Each number is 128 + 24 x the weight over its row's rms, rounded and kept within 0 to 255. Layers, rows and columns count from 0. Numbers have three digits each. The size before them is the row's rms in percent of the matrix's.

# layer 5 MLP down (transposed), 1280x320, rms 0.0526, rows 904-947, columns 160-319
096:113136107109089143119110143158082076119159162136122124124147151102139166119149122137127107117124083156137108141138120094146129139127103147128145072136137109106086149148094125092080136080138152075186113120171118090162118107145154096138138120121088156128125120142170104125109097097126161129107129110140123143068128131138111130133143139123126071120144157092130191135106170124131102133085121132151124085160137165108158105123124161144103112141091192164129145117181089099115128095122115
089:088138144120134137137125119132123114156139155104142131160161167155119144153087144117141124133144108179141137113091141135106129098138103104076142114140166149109143158137109131132134163110114133119154176114163133093137136051135115092100127143164114141153130142125142110141086127106124117148124118140123091110141078153141134132092125152100132151104135128124133153149157154078115153097115116106099145120093114173135138070131161145102140116142136109115119117089132109091117122133097110
095:146149145091137132124116114152134144150146105120116192155140144182126088112111134149129158109140154139140102095163129092078102087108109143111123132094161166102112104147144145124106137106097101117123151126124105130089140073136110093138089070083126134169128148112108132160125100152114169165157110120134103158102132136119137075112104118121143101086153153134152135123130127141118164162124152069099149143061152176129133104142163084137151152173126097112091129135139132099117118096130107
097:072122147158080152146105097098112140098122097116146121129092146168138157128121114173102106118145142125162159115097164137134119130128151096156133091140136150088165135115111128111172146122124158103118130150140129116128133134110139148095115138162179113128153151135145117136097072158152164075126120159123215148113127096074099095162140142114145134156113146135123108065143105127154165153128087128039148115132121156154112139115137132169119096086149133116136104156101116158134096143141131
092:159162119163151113116115081139154145148168145085162145165090119124148147164093155150128141132115114105151119145136146154163104175093155123155162133146123158117146090143128127112098117139123105178150176108170094158131159140156097112133159096065098113146125165139144099141138105167151106132174108151137130154138137117146138098140105181121099144138151108167112148092134170118151108129165133112112155165142183091148162110115119120140120119132139128103094122073104122151117118104141112
098:154098132122108139113166136095084175152147154102129131154129145138107152090069102125108168090112122144123098141092134145143127163103128131171147134122098146108131139107098137162122170135120096144111105120140152106159081127136160100143164149156122123129130136152150128103176132096133132086090182130159098164133110090117131128107131140131122164134126099097122111141101132137151120135120139142156162092137160113130127127120101123134107099076160131129111120143146128181132110138145126
096:116125172119097118133123121141164153177165147144077126166127132100090098137128131146132126159114135125139142150140100149143132095148134135186132138127128127167132154168147133103087112158150131131123159148112154116057144154147114092097117103119120150158165129144140132168112125122116127106120120136130068141122114189115140146158106164127120148116123148105102145106110128153126145123169136096152126109107132104107107172177067132083119159117138127107109133141143139157113150140129137
095:142114067110132116130166173069154165135124131111118169129123127135141116084135121114125126171123166115153147112137148118145088148130138112167109127139131165171157121142156090141121089144140142130162121128134145145148099120129095139142116129119108097094133143165086096120199146148118137077123155160158130118132145142093136115121162157104116107148122155140125137105134124103118144145172102101124161121118135119139157104114090096091170131107171137080125179136178113130135104132147124
100:136094124133141109136086103102138115091129145131109116157158087124126086173154119138171175112148127108097153106114140151048130112108134130164106145148125165152161081103105147111152133125150167071153151096120143138082109129148119076166119117153108143130085157099115112168108101155125161076171076119157124076095090114150113170133121113160130110127121081143141162138118102171143147151118111122089172125118117132143124105159139133131134143149122125109153105125132133148161141109161144
104:146137147165168111103133060113131139092158125122130098094179129149127154117123128161110083149125146110145133130105140076139115134121124178148143094147154148090142129155132145099107064139137111182138172143162119163132093139114099136130125110121164147143149130114096138187118129113155095134123160136197091126156125102119109113112105104161128107167106175143113151143125122175124136117128087172134115174121074073094106157112156120151132111143097109188141109160106141124123159115129145
100:126093163174149154117129109150137128131159140164191157085072112154111141140157100141163126113105107170110123149116113106116159155125138092116156154172131138112155115142092124141087113048109123127120125130093142135098112143114142106134082120119142129116130130125095078108126127151093126120116138108075139109125145104116125114131165124165108118132095138102082134121148137145150090143080115100050138152165123092138127136071129120103135130102145150149125123158162142136121138162127130
098:117118151146136125147110125140104112153121104118141135143153127185107055137137135123118117109106110137118114143109164127093147159160118130151122113114134141172124128128102130131184133105157102079102122100146159113102157139115123109191137170198117133119135128145157134090124118088135143137176114100118109128132110156100109131074165135125146159095113140132186138146124118169100160144089167154103102123131143131147121138110124105112130154134110151125148129143133143152094149136103132
107:101131107137107123171123123120142167135101147121070131114127149116123093146142143125142116136115124146148131135087121140150138179126152119147074172117118122129157153101138149119122149129164110158161119093138109148144075139147136079102146134097100150097114135104145117145140148135147120147151111124138149157126106145089124097149127144120128106116114150125121109131116122135113090140144121174149097122117098136099091147131122102115167100117104120118134124092094165160136121138147137
108:109152148130143131117138067106162116121124107140081080084125142118176112091122105132114117146121127090141138137177125141100158113140120148155114116130178144127138122127127137108094143125126147149114162171117128136115107123098092140143125076163155113119161129102107143144114144148105129140132147123139092091149097100155127123074107124126128107121128102147113153164108107175104131136123157118128135120114139072108091134121122128170100107114107181068151149138109118116114132132108116
096:140113109120105155098095104156141124152129153155122122142138115080130109132121077180161140126131178144115119146155088134090126129176095085135138117132121160114145172118130098113127121159145142146141137148112141118117120113107150113136076110123116113166105150139131090128125091142174127104164106121124090103137108094129105139088115100110072136130110132091115094141165116141143122136140143114089096109170105108145177159160126106145169149118105143112147139147142114133140099133103119
105:104118130147152109097174089141096141143163114143131113144123151128126112148151109136131114055141111107109153132116130114129094147122132155129117114115131114097119125058090158146104099100129077107103140134148137105128130158122177147110118165109099144097139148091126108143142124104134103170126116166126136135157102076115134111144104097134105163135092136131118136081120164158133126175122123104080136068159119091142104113091119102140092166115102103137128126121121114146100115149119128
105:145100145098100156080159100134122104123133123139088137142117172126136118105113083167132161143106103113148136126111155161110140131137113110099087125121120131186103135114126090136165106127145148103091110121113130125139095133108091128151146152161101155115069130105113150120132134121112168099129102159080090150116122164089082126109096098154116079149111092081101126119139112154120118127133100160128154122120130126101102118174103134137161151119133116131114121112134140130155159084159170
095:157155105092157150088159130126143103142089088134128140164111120143071120129100137170154197124125127141079145175158120149112124138185097075120141112152123124093099110162143123151151119149111139100100115165130141101139097106105135087142160096127131113115097129137152120108119109083132133098111128082121118141145124105144130110128126090072133141105144141086125154116121131150090141082144130093095137131125109095149133118166140113126109145114107149134139118164124142105144150117126079
101:098147100101095107105149158152176102151081147123083143105108157128080155136131147126123150142138130138124154124087139140145133133151125101129192158098149154114095106134121104130148181156159160089141150109145104124103110108178073107161145157116114099141125138140153126151158160147060132121154100084126140127093127175113129149139096135109119154097153114162134100075147129152146112119102106118137143156091120168137133124134104154084163138109110139131118129120140100138121139126129126
104:076123134141130117117107091132092137134101132097103137074132102129093086144141134096160099144115103148099122138103093100098098107122209160184147164144123143085124121179089131128136132133131093105106135143107155123074133135131131147157127131147146145119145122129095122132139127096180134174155143124140138086110136123112113144126178134105125129148109110141120166078107171150170109155137156144123140154117110071136128137130101136147145121139097124144104142162131134147133129099101073
104:132130125141130108137104129132143169117118127103125171118204123133167142138121118136143130120155158164108151168095147152128101131144140096147107147092107132113201107140103148174099141122137115126105111134146130131113086166169141132112159136153128102144109150108172119133141156124121102111109128139176138158129129180086124178100094125138141093100131141126120118104160129105076131107132158072160124139145174123125146152116119124115147114099135129130100137109136136151121172145115066
108:099135108118136081130153135153200138151113132120127133147103097149110112124107130122131158108145166130122153124109109134149126142127116136148111091135088119133090123107099139134134123134156130168172116115132122133108115120143180064125147147157149136134090117134133158125130148170113154127125120104125122140101101115148119109141160075154141100138149094152146152151092139145151167144132151127146135136096105133123140103138102127080134126131090129117142100078107133187093087112111173
097:108098138115130100141163120144175101146132145134115150101108118124104121090144153126122159154142149126129122119137160161136077144143121172107114130101131135078131126143145121138138154151154145105155093105130131128142125155142151108140136133157152096122142140168123099141118093125103094099098112132131082147173081102114153151067167084105099122108088106124154126118135185086089169091153117093145144125136112105143169156068110088130143104111135163106102150124129108160145139110115137
095:091168146122152137145204101102097150129129112106118116139097165129098131131157129075132131102182157119163176102142121155106116146106099114124167109138122143106163110134141102160180119161104180103109148128080124095114111129127144136146164123130124123116081105133130075147153115164102134124168089071125142136130107143109098173106116197145146153145127112140150114116135142150112089131095099108121127162158121098168115094142160148089081156130125150131148130131096122128140150100118154
096:136130153158128092112126138113127129159146176127108112145087164117149149129175104151120133115122133185173147105144103130094138101148106134156148162168129137131130142117109116127134106129135137101121108155123070124139123107139106121123127142129102115128140129118124156100116117126131174100102125135144132141181131136103128086099175053140147151105138098171166103111140130138157108114118146106110067142153092169142123128119118154099186121075170160140144099153147115094076130142116130
102:124118130122138089133133114115172106114132144128120143156086142107130116143063164142117138171117103130113172109117115110107114173082166097154115126117162116073152151118139099127153141140104163146171176091097116111138174095118119147148141143183098105146104153145145095151114128116106151130137102111137142117114134166110134110134132132128138138110111122144139116143126145099092148147126148138063119138113129088133109116121149144165112130170124120147143138159152130148150102130062139
100:143146140123134086130146097101139104085101151092111145076109094091149108136124147110126089134147139133107134138121100099084132158139080110158082168142162096107138139128108134102137140125068147129119136129129139133107140153108162119133116141088132090156120137117112132119167179096132119096126106113135104130162142154141135168089164127181139100100094114148141148137163158121108130149117161140096140149175115134144135113125112149173134123143133137120139142137144133109143160124159161
093:118131153157148105150123156123089115118136155140098151138124115099094154151116163099149137130150076131146098148165111119091140150123133172154073086146118119060119154128122104132082124120149125123112154124139176101130109144129136105118126145111123162114149112123113121119139109079137150169125217136135085101114102121136151105126147142122155071126119132101135148153075108103127143142132098134093088097109115151088159116141151132150118086126102147156142097107174104118138090134135126
101:122132184155095121101091149109134147144150102139135118121133115112128153108149054117114100165122122092159122162106154071104140096112130165125088126054135136087133165135080139092079114129135099139154106113145130169138116135090110145114100141113118143104162117100085135168132106130136121134167093103150118145104153176115100187135120094149135125119155147124171138110133142108129141139116111113128095149134132127103103163132146091177129109133092130146123125116113129116131125112105098
092:096166149129148064116106115094141159122148150132154095121153107094088128137159128147166144110143108157145082148142103135139141150179131140115155057110121094111138126150152150167118109127128105143147123133157116102126080129107146145127095135139159156124121115158121155118141134136135067154072143098130144143113084122127155128131116142122125110118132096119131109148132159161129145155115128103135156094117131118183187113116104087130121080134122107085078121153151160117129099110131133
092:125153110119069114107111143104137167081119113116132119097127082137103139158099131077112151159118131126120082105152124138070114156190102111118151129131100143181144173080124155125132145099105150135109106111165127151102165140101151114135136147072096109101166121136137123106156112163147127087124110110133138125113144146115121179139166098119117158126118139158130155147167139166152125116147143137119140151104085100092118162158143097117117135124152152114124130116205098072135137167093100
112:127160110122114140116108162120099128109105130159148107080107126112147115147141122152125121149145090110102122133143093145109149144101143076107130113106145148125113109090127124081156159151165094103105138102178127114102139119129097112128096107162130144154104153116133114104120110143095107111121126091149094138151102141104148136142141157106102116121087147156124111106132144133141144126113165091155091133157106093145115131111128128098105132146112104167172121103127136136105107120137110
090:115117118143132183124107121149139120134116159123157109184125134079163141123119170131122129114093114124088168157163127148138145116116132126134102157117121101131107118129140113135149125084130113134191149115125118130128106074158121127147156112134123136172165151154091131154129117134131148132137118078085124133163100125109139119119143136135139108161126118107154143132125143133126112142142095142141185142112117126092157139163125107147111130134101094163127154132116114087112113107145123
098:173136139108111126163110087118143125153087147141161152080124152150181121150168127099136114122139136075108122171150059080157099135080176144148120129118138128091151146151107116163115148154109114157131122121165122109062137119091135130118128117084097127113120159120155125129143138167157116167122081134126123106156127123098160106130202105138136142156140101161099125108091114127160114108142086132121164136149099150105118162112168139116117129167106109130134106144149149142127126085146168
098:160154116151085104109134133110134107151136169102092164142154120068130134130129138130095127105166155117142136154085119135112115158155099144158115103114108152122112098084156150123136105128136121136130141145141145137119127093087120136143123142144150119148140157105162150142110110174166117104145156115130126135182167082138137140139111126133132133110129160137106126180121099095132130133146133150133093134138132148142097084136129138100116136155119124102138163102149114112122181082122098
093:116148106140193169147146151137166117066137118176165101133132117149178128089161128113127147145150124085127141128135137129182103106150127103170140118143165106140128120155152116072161138122146157115125109120118148156099119098095136132152089130125113125085143115141129183117157128087101162173113145171075173156138115102127170121110134098140175131133140112126168129120125140164146110142160134140119120111118141128108157145172128128149109119166141092089104159118164115144135148121120135
097:126124095124129147141152106081132060140116121127108126131134125167125093104101121155149100138160099155123178136118110159108136132170120138102180183142141185107085109157111089103140130108147153120106128166118121143103112106139133086098105150100136091130122128110120104094160082132166109131145121117130142109126154103130111153142119126128113164123137151125117144118155097156110137134138128127108092156147130116164138124132155123122138140151107103142155116121137139090177124115118114
098:119129133135081114126168151149144128125135146103121107137133113145159091118124103102178108112136156126122166145158131122139081125127130106138118154178136130110134178137114106169131132091178179166142181105086103112104172129127134127150159144136116156116098082138166139141117127148115137096114108197136158103124084118134101137075128142151168079097141143130116135120125102135138125152108115110102114136189100106122100100167102118085102103117163137146190113119133116137076112103169111
118:129137143109138116099108100156120119159133122142085115141129123082142163139117157178156127141128119102083116151145153169153172113124126116129098137126110138117126118104120134113104140137139110129148133144143138173080143134153127097127165172169127135154145136088134119157099073118144120164108130120107144103114127151109132059166121116109114144161149173100128117116153138119132158164136149148130101127088126183111139151132143111136124105143122109111124166134133121129151182160136136
094:102135132109119094137091125169164130127117117095126133115122097111152137108157144125133094180123112152145166120135146090156111079152163091134112185136084154133116152148112118132118111122174099074122131137105109088104159117142142108143123139075073140073115109119113127129139116111114115125149151134132111113174120126092163137129133136127153096170142138157107100127137131098120112095135096164155087138110142076110106149142125106096109160138170081106166103140116098131151122096125113
091:115114108120152132118204101163140114132132156095106159173153151156172126111117115124125120125177124104105132129106128115093111141104116178118128150130124114123133164147115154108130126194126135138087124099092131142116145123160137149144100166110098110168109110176121133135161126123063131150131103102146147146095140168111127126091135181195144114097105148131153104130121124170136155147128170126110100090172098126146166158114172146145106111156111149140145117097140115120112163126135124
100:096162125135127123150200128146154122139136154127083104136118132090133175100124154151109150133110146111124117135163154127082095057128151100100085108142134165140103161125140133099071133132129136113141116116142097091120132098145132128141149128139076130116099121108146102111098108130091107134149141121130155097118151150130120113106130096157160076122146119142155138146149093101166165136125140159141124131146096097099134137123104127122147151208134139115163113117106122082072093088120182
110:094144134125148109146136117148099094159154129148118124141101099110171113109121157163127141135098141118086167168149129117142155133134108104133153103126126148097161160122133058125146119123099111117130092208129133134092149140137149114131151128168112129162138113116076117159070125143128130158127144108097128087163105124107157058119109151068151090096119120137138159099141141114123088140126084150143117147142121089117161128124120140121150143154074130124147117136122118097127091102129152
098:215126107147142169144141140129099130131125146140145118120133130118109146147156161135141129098158144129192121114110148111127163126097138127120136143127152153171096108104139137136152145133074109103090106127112105186114132122155121147135139135136131125128105160102148135146124100137128126139119137109121166144107099142131087122140133114164072161131099140130141128113153124124073116123113166093099131130144133180137101153129133113105115130124129139135179115155111119143134128138120146
# layer 5 MLP up, 1280x320, rms 0.0475, rows 905-948, columns 160-319
089:123145099146135137128143109142151136117136131142132116145137166095158146161155127163162131144124111136138106116142166101130124114146091110129130151118125099126079119100119119123152145098085123157087129082117105126112191087150186141136166141148120142104097162156118134129150175128131121122147127075113147155089141124139163103130145138127138094127124124170145123138130136155133129139142127113124160151131156127093127151125100153128096157107141123141102089150116137156167153107103158
092:151148101151144146140117113138150138077162160124125094113177163131113131127136070105137149165112072111120114139136128135194122118168150123112180083118104120140117147141089138105107110152102187104138161107121152129109164169110154172142090097092132138099145121086114123114120097134147114133124149123124144117125183129123134108132129101104126107157124144090127137151157106136112160135068091142163074144104131158111134139102109086127109150118146153153147088089112085165137107116130097
100:099114147158110121083133111142126092107130148166144147152107155179133111129133117147119131104120120149087118091149140115131152101165111124157127115127143124111109132159132112103168158129145169113163124128153103096131112097133155100158141086133116120087140097155152119129141087118101139119103129142133135117124118071134135110115153127108103169134096137144127119121154124102141190141128113159097170124139109121102112111119112159118125136121109111201107083116121074132132087100128143
101:133125136113127142097122122124134121041114124107143113143157148115146126139113102145135203149094076131131062101140122102160125152131123149112156135117151134116138153119122130071118128131160145147109159138152131133120115078122140096107096064142115145104168144156117136157070129128149110128135091147114117124100113160163159123125116133158111127149114145124134093124119211152150123113116130118144111141118115114099148142106120137167134097134122180140102114166117071141118165105151146
092:167146150090167156127135091133120113139109129151153176143122118138048136127122139062158108109143107132083204109149127122098094084138103070167130056118147105149076147158161111136154123149133130076118143124117130159139134102109150130151134128135125117113079139119124137169120087110061150124092124164154063105093130135139107119128104126143130104134119123102128128133182110122125136132109165152165129148144147114121128123105124137162163122159142115148146096091108123125114089116109124
091:167123126098110077063131148166106091149128120141116134152174108126125154149153168180116157134174093118150148142147138095158164042111094146115139112144115131143102162108116130107140131128140110148131098108137140144145097075090096144148110106064130170156151129158107134095157140145105150157098116136124096130123139085138117117130117114124121114138087127103174115135108107097104087098113168158124073097144111100118119149121146107134144154136114174126130098115138118127130142180113129
106:126121136138112157119158095122161112135146122133121116113134176120151109121120124123123160106122116122096111121106131114119091093125156111113144135116131105169113106171127139138082135158127109109125119107106148109112108133134120148089092124124104102103088153174104141121156117128107170121120102082139135148115134165077153126138109147122130143168124108149151095143206142138143139146106125158155088131125141129135113103065116139157119129126103142200132073175095128174151133128127097
092:133120167127175069130130111146187120117122137145135107149105139149127120065134102109155131085112135134114149157135168160135094115073103128103129142112120116162112150137171130160165134129148130133131124114141115157156113126136116131139159138139145141109099109185101127111086089142148143141083134111110114101133135101110175124153113118132146100142115157130185077160146124140094141076091092191108123129174106133113135138110063123148152145105118113130113123142117117149128159159114108
100:123131139096121082123140102163110125174103167136118124114148128138125107117174123105110119139139127160141089153119149159125148092125104131147161133145155142116111125191148164155113131181176137123114199133150139142142115129156101132140134116095145137130144138085133102178179154118109121111133106094150130141129134124123102101135092090145137121165112128131144094093102109166097160077094161132155148145154135112091102132091108102136141160151161144136141092126136107130139137097122139
098:115159131152128116097112123156144090114105071165156126130168149177065105139111115129167133079136100110098199149163148092117188121112135061132086108196140114144135114093162163108161160093111170125128126124098143148088119088128118136106143125108161133124099133107107084139137157129094139147127131119093107093160099128082144121122114153164071139164118125116110096132166147133111127137053160127086148125172124094104092144114138095127126144140166140151092144160139096103095114133127120
098:114152130142098098130127164122089172149124084086145130096132126124118140099152135142152145175148105122143144154164123118143129113123122125118106109160171116139127136109154150097169122119118188111116135125127159127160148111145160125114112101158100145155153107136183153076117173112168115156139125124143127158098135124146179119101186134113062086134111180131113138126129147148146121124135098145117107180135142107108119138154126129172141133139125104123102094135113118123129108140137102
104:149141130095159142125122147145133139127096107078123148152103125158121074129138147120120097129154156119140153122123130171144127072099148153136127114146140128150139107102131116165104133130124148151157123135131187137148147125137107160129085151144180126151134130091136125099131138123172181166132149117140131105140098135105104198131101136158137116128128161161156133137133101095102120064139189156132147109119178159107088083103107146142167181088106125126108134121133118119114128112093127
101:108120145160102068152111132161133141146092128107134111126104114153085101130155087125142145150165114142125143118139120152132155127118086160111120110127165133125112162156140089152136179108141109095123103153106147110139122129112133119165160099135114154130126086126112140136119073114138094145138149108117117168176124142136153130118107116119125102158157160147112111109163139165118163139111193170160152126160137103135102157145114120107138155124143116136132125225088124148126147113129119
100:136092123146146154097116177144136142163133132169099095106168125132152103175166105143143136140113150108132125108104117138137134146150122090147123154141138127110124131087134130113144136144150128157104151141133132115135145155087138135107131159097133130133106158128162105110117110143114143131167121107128132122130121148166162151113127137086064192164101143109127134122110146101162110119131101110114073130166100112145123107135088131107119164106143119136083151138110106144120125125085131
108:123142178143182114148129081157115098140128138111113082163150171125139114137110109103148103110159134106139185085145196160115112099097129119148130167169133122130123140083127129159129132155124094127119140116114166129128127129131112204146123158086088079113121146080142117124148161147130117144104117134131136134140109110055123109118157131126105172113139135125129125122114106138135091121100131151112107105182181104131144123137094170148154119129105119114150113171135108138093136117119083
104:136136156142120162103137129172090145107138131131091129128164113150096113126132134133109168107170111150139110135104168145159126114147084133131095099144122108175106156102147088100139137177171166141105115118107169168151134138130169144125156121112129181169125102102120125099137104138149129138101111108082060125115118154142097110105125125140071081154116148078126111121104116127144110082125099148145141140136174086101115132121088169165173116128100207161105098142112112139114125123122165
092:128144139094154141103131113132131139124128072112177154151144121102082116123153150100143125086148096131142151136103131103116140149138097093112129130097176147143134122104171154100113125146170138135141154133160176127112153121155149107081151132107103138161148134124121081150156136098171111179126147109135122144115143121137148154152111161099095074116145153090122093118123127114139109133133121103122123152122129123105129126162136136117147125160081145114142124114138152133132121130129168
098:120081103125169138109122083133159129110111157120140141126128141097128144111141125154139148133106097102099099171149093123137124105169129119159147144125119116159104124170063122158146122126099117140116099129102130127138100070103143135141177127152114144133146094153125134178115146118110181118091144115117098149139108156121144110141142159142157083152140132125157120132135136111085141150114103157147156135144148090141124093083130138114132149133122111093160067149084128139111158132092129
097:108119119115121124121117143134202137114121137097151113130098151145119103143177127122124194149128082119117128097151161108151122086120151123136185108088123110166145148126085129144168185133136117122068149126123122135145165127112125133132110092145133158121115093148147152126129164130154108162110148121167153131129150142110139098135141114146136168138099138082155097123137150155112138122109123130105108151132107125152127165142161161126103123114156127173105135161115139159073158116170137
101:117121080130124190141112131110179174116132103120133121170123140142150135124153083124127112172123133158117111130117186137140118139112117121140118091128150110113120100099089172149161130129125105124128131166137106192140141135129140164153182108112115173147153158117139143115091145103151152153144140118134165136148134174111156110105157135094111119099148141124202115110133123091114149131118215116161127160115155107158110111162112130112111133114164136115093137137148128126159140124127092
103:131121187132156106127124126144180133137105138163118156107129126100110117101124113138111183122114147077137169121118154166102140097128124131111119101127136103136145174124172149117119137168136147133128118123081107152089146139139156129124125105114152151151131133132140142153130108135111129138127099107102134125126143107074147142103062124120124160098141145130132046103129149153145138133146129125176123152139123124152125132113140117110116118124125123115106105153069131159130102111108155
097:137127132120138135140091114129110115111151125139143117050112114175110121111116096159077101118127134107106096163094150075095199125077141111125124110131115151135114122118124164132114148163075113114139104126146135151144105147057115108100163107092133114121157144126160134139143122091146138135153152116113136121143143126159145126127143168149119118111114135100130113079095137129163119166137140094147117167133112101115118132119187078133109130115121108131083128144113114116108150143126108
090:104142131102147094141125103140146151094095137081159096138180113097122105139118140104115113151151082131102140152108137146103112105114087110135127121151128124105140125131159163077160112110161116132157140118123105187109104116173134123154089099123121114101161090169102114120144167123145160123142123117149113156148179113146136114159149098108140090134169144110156067113124128129099170108128148137129095136104159167100135141121151101113116160096147111129183127124143123116132116150149124
100:117122137128116152146098097176199161130127125129121127161122157118145095161158092153166132085126113111126129086137130089107125079169108131130176159108134095133096145121138111089148129174138125120156095164099139093157141131135142107106158079162092134131075119138090130117084143110093142117112134127157131202139160160126162097107141147114145126128155111129145110119122108099124115116130131114135123131139126110111105111110124149117166156107129087148159039144101120172191123183135134
103:163159152150127119074148122183125112107138164162111134101142128101090158154175138127072139143141105112104117194124103142148109120118124106138136114119101141126066141136137125142091124184138120128151115091109158110118135131070153151163127128092139144175113133117140115102135121124137125126156125127105091114117163168111127100142118189132140116144161131132162111111135107071108115141144118087153165128113123123121105097122134110126161145150171150162152124080151085111129128159104117
105:156114168156109117086143130123122152160091127150092113114153089136105123132169149120165108155148126093078154128117126104123146114140073144154113133150143130124070162148114105119073166148111122120100171160158151144146127147099126124151118080074121143158136109134156127155113183125125098126157133131136124140145105149081148122106118136173131164199137151103145122157131137165106109126113135121129081118107144124140136096154120154139173128161177149201128104105115111107151124146114076
096:130145061074155107159133098147158075090112148103089088141098132172146118152097130120107128149165091089129156085131158128138134087074137124119114127149106133114138114144158133104164122131104079152100168161128139153086133129136121154120153137131140079137097130098077164116113140129103121130129121157161113099177136103097133167139075130144129130137129104148137110109124106167123138137138114166116168165130152142139068093138123144139145126119161127117115096189111132117148119153128149
107:097159142136159144096117137130100179121140117122127071128124126087126150116113139152113152141140128083128127149132140107138165119142130150170109136093142124132122138121095154065152101128174156162128144146113122112113129140076125124132126134116122141132114162110157140169128115119126120145155125119147070128148149140133120169120108102168107132144127137111107137131110139146117110149124107133118140122143115146083156119125105122140052116137117160130162130181125088099143140090192132
104:136136117111146126129119121194151166112126152078135106104151165121121084108111111159154170148145099148155156082146123157163159147149136132097105123112116147144131148164123112122134113114157147112152116174104138130088125130116119204102104094139124115168128141116076149154102132100129090151117128090143139140080148104104127126128138110148091160134190125137143090155179108103153152120062128113121149174144144086104131156091092149146138102129111118133131118113122136123127114153131133
100:097179098106133132070117151122136103080105077087108112089122134159119131112094143117121169073168127126154170112149155125139138144150132147094130118135160153158119128154131143129149160120081117116095147102100132139113137098135167156096121134153095125089102168131138139134118114091122115115124119068110121156087106151112144116132116154175107141149126121138139109153123158151098106138105125123105189133159117098120095089114194150140137177135167162184121104112138119111155174118089157
105:143113155148120137081099099186117148147161077128091165146115122138098101131110134118106134136171129113165141140154102126123136114104111126131082119145206117145126100097154152136138191180141132098093139143095181161108129128146120170140145127090141158146122096083096103100110112087136112149124113140126119116140159148090127127093118175140130121144120151098141131097136127126128105114106144105130156137114121116127158144148154120145105157119133181125160135123128110150120101134129103
102:159120168133142116112125123117148126140120139145140068148140202138118127135139139111182157092104151133129159124114146085129158124094083099136108135181120103131094109143114147155150106156173131125135119111115115107112170061116077106118162135113159178148128113155162132099166138124125123159131098139124115120110083130075137126121161130114108118138134145114166138099101138146113085107148134133130086123122149088116121106153099131161084123124101121139139124129114063131144104154114109
103:095164150080139090105109126165115128124145090084148179133100139130134096144152143093154102151116134137190122138156102095123155127107114123144134127159178108129125091120185121119138161139130160106113119140129171110149120088125092125106108132096126123153131120108088140151086114117146104155154118070098085134122138119064133062098103149129080123147163138141112137133138119133153114113124131114098180119181122096124103071128129110190103177163136143102137128151172155135148138151128129
104:153107151152128128090121073151122074128114121096122145104151126111153134101080078138144175077092098093138106106126098122139105150160125139158130135089110113144076098128133146121140133130138111130070149134078112139105122116136144139141214129139150118146116178125134156152135117157145160114135108089113144163135134138119136146133107157122093135140109127129140065154134094120107126160121141158170105130174158136169099126081121150122117144105128183176156105139108101139138122116072117
099:146170150137098115132107132126115164130121136155144076146146124112141114101129148147103101137144108155143119132130137175152123109138092131125146148136123100129152182114081166145110095137149159142131140141029106181134099117080158148142077166112132110143106095133112118098133126114112143128136107128127086127152118120114109101117100163158096105112151163130123086092127099087098195080149117126132104091105129161128146156094121109100141175165071140136119135064143108138141127135104104
095:151095143135171169108093137127140138109147105117136109114131127133101112146116099136136131070114140111124124168106115085146118099139122172134089133123115073133080116152134110099110151143112102135106092122143099114144126141132131152098169109100164193089104134136097152115122114150105154113102176138159150147146111162130158100123125099135134114122133134162148134151158125131157096130090120170160081127144120144109102103158123142158122138121120105169122130117092142095162137149130135
097:146123144087134153076138066148129096163085161093105137092176137102160099114102101144082119157118147139140086149094113089127090142166129141106133148109151109121098103158112149099143144137155141142112141160121153133133123067142138136170141121121082101116159130155130111112100136107107128120102111128160098148085133139098144082107101133137089141157157142155135106113162096134079123152121123141154138085140128131081117129100137120142125127144116113174096069142113102173154140110102135
105:138106147106126156095106129116142096163152122147139122097104146143124125152134105130112214119135136146143161147150127154122161141111117105112161150162148098159130150117153138127105114145154158147102084145119125168112121110075105156141129078087130100109103148163181099163123111103115139116135183076122087115100129134134152142099124115125136131131111187095152122117156131118122130108170171105156145113147137118087153100170133132130098137138110159133099118129117074107110135094081095
107:138146160111114112119115155159116132096140115120124148163144132121089118140136181129161118138164142129184141138102116144107176090162111066147129147146150119113119114146142143148128196131153149115151111138117177140155145136128106146101100153112159138174158106070100126132105111131162139173159130114144119137128134123144140115122184095115127129114104112135116148080111114112126103145117136116135188155140141100116146090121141108117108100138129134143127123118157128164143093154116176
108:175128117053117149103115172135198139136123170089127130112106138114108088160169140137144142138139146112124110123163103113162134134097129091145097151136132110128117093118099133139166109154186103160150159158121161135070126120165125147123092126129159147113110133131178146140151112104130143143115117127147138120133143152093159123160087110138138123148114166143132108107129147144138115115120096164140113164126129126164104131151164105095184136121191157124116120120133141127084171188146090
098:110146116156127111089113132159104149102151125129149117093150131124091132079118117125139099097141125133121111176142177108147120099126086150134116092127163136147155117095143167113103132099134176121116131153097130175093117120114166148139139129098127172153146122157164134109100150131146141116101131125163131111082092089135143132136145111101076094141160134112174106144131167094081122092096135170110168118134131144142110121138164133156113111096139162120146148122163088098118085132131105
104:084135148133172107117123174153139173118143106118148137155144107151128117099157188108123137142141154163142132136171147150104158132102118107131118157143123120155100094135164113141141172170110160136125142130137151130118119079132117108150139112113131155092133122095086099167149146084115122164170128133102102124197111112103174131122107111112146145101126153147096120134143183116126104104139149111134160136171127104134155100148125078149135112148098134129121149129134109154141158117077152
097:121137150110129110146101123110101150107121075148128156150174123115130124132131125120142112081126070128056126166121092141130144108143124082145083080134119097150133131143127126102135110130177193072110108120095146123141086121058094104136132143153113164117155099152124134148141107066132164134107102162152091090151114167104118105101180140165147101140141187092143120136179105152120176152114124141144100107103113115087102137137167146135138171155125114099138130100163138135123126138144087
096:173129141109165145104143115119107126093173155135110124161085137170155099145105177102103159125127100063122152160159108094149183109127095127118137179150110142141163142116123126170175111133095130142145122115107133148088120118111132175128125168130145137153121143137110130181190140139123153117141157112164133168133128117085205127141106115117129137153115119107153131162100101118071118133112137142126107142137124105167098128122175122138184143127143107158094128129139131115162090130144125